From a checkpoint of a small transformer trained on Wikipedia.
Architecture: rotary positions, tied embeddings, local attention windows.
Training: a variant of Muon for these matrices, 100M tokens, 8304 steps.
Each number is 128 + 32 x the weight over its row's rms, rounded and kept within 0 to 255. Layers, rows and columns count from 0. Numbers have three digits each. The size before them is the row's rms in percent of the matrix's.

# layer 3 attention output, 96x96, rms 0.176, rows 0-95, columns 48-95
099:106118108084109217069100097140142170168106167116139110063135181130081142160150115148168148116189051121164165204127074084149105151082143110112088
099:142124123137182159059137156150162181130191150134086198118160140114118127131145150082198164186092149132113141127049095110158179081146142142123135
101:119068137120107140123151133145063102153161127142116144159022103128197115120089168135097107161145147141112128109131078072109099128101159148128156
105:116173098154122137205120158132099117121157116118148167063200124128176103194103221184157106154103147093074140118134094189128135137116128160199168
100:178140084154121129092086103122133135054137112098226142121136107099178088143180139138135230138058114136120148117113212137117155144139131151129153
093:142161121142111041136186120135161151119116197116085081177149161180084163093094181118137142113149131150142134088146162166183169160186154170086151
098:123160171116157082088106151087160142122108148111140125151124108154130169119126119127116076202098171120137072116169166087101196161139103155123148
108:102167133121155069141189156146134124123126159122153109185125171106100159146115120171110098163159111152187108168157139138131066053072120098166186
100:152159131123119101173118083149145130095101128140150164146098071133157108160135135130116139126148155113173125072100148140105184089053149148184191
087:109131108114106173148060112143097143127123089080071123175154044140134107117140144149083176132118145064180134080084146147171157152074147127138114
094:142119206054105088120089118149200058112122126143136102160156113101110089138118119147148132118135159134094148075124153099090133075164148074119168
094:146105155136111095052156148142098072103142195179149050154091094162127115130117128122150110120184076124143103154179092069085093154091059102184104
099:134101104105152143141134169130109087085057144108067092099123147064106096169116140143122070168138107157165127115094117071116102212068104123175152
102:073168133141168043079161101139113085117079113097170141140155171149118127141135158172115136159103198108147188176118109148160133121135124096116174
096:190128094083112189146107147092120148148134147115033110132151201132093123158205075113172178091154075154089155128146082123169073122113081104114171
106:150166134189160107135187093098158164138094111060145121154138179108115087143147077144111130123133138086118152084087113136149126134189146136130142
098:170129102124132081081169168122124097173133105159117182151120098104119101152154131189118177131149124081117125122050165143124116126134116148099073
097:043125082156132156107142090146108126160140149108085190077130145141136209145054136102138135117098135118120112160124126180188150149143132150076148
101:138184140143108078116158176092156122140174134171130219148162155078165135108071138179131103169139087144078142132149054145078133137099170122128148
094:180145086157151123140150050106175158122146133106131158110107089118129085152164055138122086148147127129138065133048129151166096120097094117137166
105:119099110116125082113157124131107106162092080130134160094069169135136073180137117095094169193144095084111153131095163140156110112132171064146159
103:119158149107117116113103092076097080163111149154154091064173133095123126093100112126172166098152120090167116132131059076062099150128146121142159
107:117123113140107146120132117095140195088116084115170100167129079139133166178153130158091110083131188119104097177147182153121141107149119163031164
103:153104167097129093118122118147140172106103085123099097149141110152063112123083114103071124139143153141133087154098118142121140121198155158087158
098:088043141173148148096167145087129105114100055117153163153170083105112142090095085165087141209099155109119142132191138092123115121105107105106150
097:083129150097128143115096138105139130112160103154158086127125157066116161210121156129170185097123108122138155140171166122145212123145123061125133
098:154057081155088181130126105159109141150157149173133094135155069135139179081075119121105110117065136134140165192149124050091164102121102152184122
109:108092125186169141067147074143151081178138092110147104133159116103094126156156165172103127160204100102098065183119123108070113070115070171133124
099:068089111161143108125118097099119192095098164141120096127171139125129200153077142106109134184121141105236098185140073187109136069142129079145140
095:114126090123176147108079121102142176172175126147123100160126105170086085171093134127124084148120088191160069136172111088149100170141077204084140
114:104117088141168210138103089099073093119153122153193141106171090095143181104160123142152162160150131151145146110098158092113122136141120191082129
100:059128142063100193144180169097096135111126192099171173089132157129150078068163103131077153087167104118139158138142102089136147081097086169123088
095:116090170135078168106140093103111135124157090155105065040043153129142095114127157096100168101122068127088189157159150104120140159149123120172071
100:085208177212147103099150184133179141102075092136160110205149159107169123135130138113102151138130157143127130116153158067122085094092110139094143
094:094127141102139098134133116109153103095075148159140107137106104110163069141088122135074128111166150162221055098111131096126107109153130077138219
094:093094120102127095119058135167174145100132119109102117129161103156144083118139196200166146081127143095134152139130118122164137158135176155112103
102:105140152116065144145116138159091139129116101134140175099138097107129149138135131127104137155060126141107127162211122075150098106152111071175132
100:132161145138107138112153090117105110086130167145138091092109094000103134168153132124112091154138160120205196170095140176117069113116137123158105
101:158149150143162125109201112096105110093167150135133152123128119121130100167130109172119092079104079154129155208162101097125078134196167180140128
091:139170118087178140159136105136157101128145132151139052122128107078103082095125071084157140118070105122138141103128132146117161110113138124124170
090:149117124190100120146100121138183052134123115163123050057122102060063148059103156148102153075068113158140094140118129106097140151114161155167127
099:134155118132094152148126146141154080119132147137153097148126144116119082146097124182098134127113164161111209071152068124125139078128096088115102
093:093135132127076148169123114115077142147154170156066111145153084134111109140086168122127136099086131118098081174145116148079111160112162108169166
094:126083083156081148125150162153169129104114158131096090170142216080122134141129136132165146063112179121103116147170061094098145081144149149157146
087:155149145135167137187079158155106120122165071112158112123148090094140169114105148072125078064105107068121094090116185145145104144095137121154162
099:138144174140157154167114146091104135149099086123170060085138094108185136081166137141153082145126046198156139112159121093170127109088129184156131
093:104143161124109204154134114123171151147143116094104088125087093170089164093128131103147144107136147077168052104154128117172124095097109135112101
101:120083162142092092097202081085121078076130168106112130164095158095088136142149156097167150147148210200117151160132186130164092093118159132172106
104:074104127142153093110106130174109098113184119192145129100091189078135106126100129067168134172145076143144126101180155144179183088083074206104104
101:152157188115139171123139150136175181113159167104121115088127083182123122182129136105165106038131149150107115099128114135112081059145128104171136
103:126163158155087105066157145147086138136106156164117096110092134134180140130133175159121168109110139102190094143137129083154159180133149177117142
116:167193181100230137137191164105154115154134102109064102140117115094138106088115130140142144094191159145121134128179124113112091110151120176122126
100:146140097103111103112150130134146142165109120153130093070096147168070128105189130144122153172111148132097146136151158160111117115167097136176216
099:130137206127149150124145155129115079115122153108127138104050144142095085129164117159154135083162144155195087073144136155099161187105150074089104
108:192181117079125172159107100174146129103117153142138149169063160107115192130104155118117162087103124108134158171115080144138167112170072123171141
111:107157147140120123087163111131131159128150123108132166146067189091132174157105163192122138126078104134157119093145142119106133059057065131144110
112:129117117156158082133150144137147143143132102158128115075125117079190115151101175208137095131121084092132097205122100130139183123127127106109070
095:152149095114131148120080165170135171151123093130103131133127190179103172156079121109120178107068084157136121105139167151129066104153121115221108
087:081174107105151091106097096130185133041134079129176113206135100094085133115125149075112080063056083082137098098145095138150151129086162173155127
102:106069154164104114116106096087131160113113175113100077173165122092114098149167133082124144134113093075136173123103153046094132134114065121151113
110:144067099144112134091102143081149119095149097122093105131156122146144085085093098115167121118100162059107107095151105158078152116122215141081083
094:141094157135116138102113128166125087132128092120092130154180155197111118124098143160081120137145201184116114132167188124097113245144181189158091
121:124123132125112073142159146162089117149095105125113132110117157122152117162165162129159174074107177195158141126068113107126163126102135160111148
093:144148145128121105155151095110134102106159121076181103129134149113187087118183095088138092122122147167077090200131143087195106098146140166126156
105:118130156151158154120103115071148147103140119152107091186133120146093052109180163113116081142119157118096099058162110131066112176109085140091115
095:120115086150117135194146142100158147126109064085149075094142105124118102158149143118136144106198082139113158139125051166078137134164139088204139
109:147156171118156166214128123122142153110140134136146105145131149116145127135132136145101210104098122120120162064137095098119203088103101205128082
112:215068175133127134132163175187150112160148111202088143128114136175137169115098076131193119101156141106166170143151190121121135099141111153141134
104:115129095085163176107155083097111137125139102134150105108143166091120139159092011140083135177135174132142150135047121143124074074073170147100114
108:143154183140189089092115140111132074118175123112188164110151182094060117028126147106140118124125092074176096149100153141092119129081115182131117
099:123156133186160152123095171181077124119158165127132155113097084104142141120113231112064171139134145090083120141183165116146115180067126103134158
100:104191111114131112086070169145148138151133112137120107121101082144130146144059092188128118092130098162117149133126155111155170148087120125143156
103:096145079134168138097152044078135091125122088115131122093160108133113165162120132179113086171083145122095099094099145113105139135155131116135119
108:121125115178223134127119109150147165065105105141113162118133161141067108113101045118164085111146154136107148143094118107175176103118075099130141
095:091142132163063108124202133071143102177135103122174110061163110154151132175110116085129104157118136156090138120122069150128109147082122141100183
100:128149130110132070134143173112148193162106146132101120147143134141126078138089166141200156157076125129135152120123139129073128137124150032059075
089:102178149157128166081179107143204120170114142109138150109071142138074107170150148132207115106128136136125122112132110127078041125137142145097152
095:085094121167151166118083064117128160125126097163041147147067078112210103119160163132163123103145119159196139126094098203093105086117094179113161
091:133168084153133126120135132113137106102086136178056150162108107146141082143091156175091112114118150131138156153144156076132142102218100137147186
083:147082126107143105141141101118129143057079157080045151096162154087143150146109058072186165106128191137149136156149088113136083122090159093106177
091:095124098168134188078143110069070157169109197153150161125188124122147114152095124087210124099190095116097108109129092145112133142122105152106106
092:121086098104070083119126138106109142140079175124123150157083079082140098085054131092112188165140075190159144160161153100112201075157101073156121
109:111127091067187133155106140156131127141095113100156114132165097130077059132096124142187150122134115133128177106141137115203135113091156123143118
097:106115139128175128174096185150105149174160161112172138107134070143153135151100116146105097058174195140135092176119138124138127087094080147172121
097:136081132100185130079146104150103171099109118100166200129102093083139212172142102114151142131130151143131137115143116112097138119101082145123066
118:148151161124111089104090109164156111106119091112138133126122095122103132164194162092139184069076103151170117158127163067145090113105105096097081
102:083167197140128152145116071124148139133137105121084108163121095109142157126170173122046165172167147159158116056150158138166143085100185080172108
084:109149129109107132123124172110116129162166168165113161129116109120134177128180140187130125104074151141133212103107103148167226100134116157176081
092:145132179116053132124111147119122157125104139223130147130139158195109083086115175109150115088134101132173138156129105136082170183138125108188147
100:114106111122104088121120224144151137101134092135140075115123093121120165103140203165183142157133135070113089047136132090161190127151076150114113
103:139104116119118135189147107072168137124136120128126122094158173157141080114168161184078121130139150174138187151114088175081129149139124117114140
111:155123155173146123126063189130150097175127177105155082131119135156158156070091157150108153184124148159112099148127069107136097085129129078154169
096:149132048118135102135113072139109162132137106079175092104182122136184124129083144131147151140166095098100127187087138100172114143210125141097121
108:131158164068082149174103164112142154157115118119163134130119146152143108115098119070133122083129147129191197079111111208183089107149115079148091
113:148147188069157182126089104124125122175171098111122126182115130094147155134119141086101060191116107174106089102092142096119069119105135157157139
080:177121150063159152073122149134174117132176106115190185112118121140087130124116186119145113087172078138107123138136178157107124107105105140149144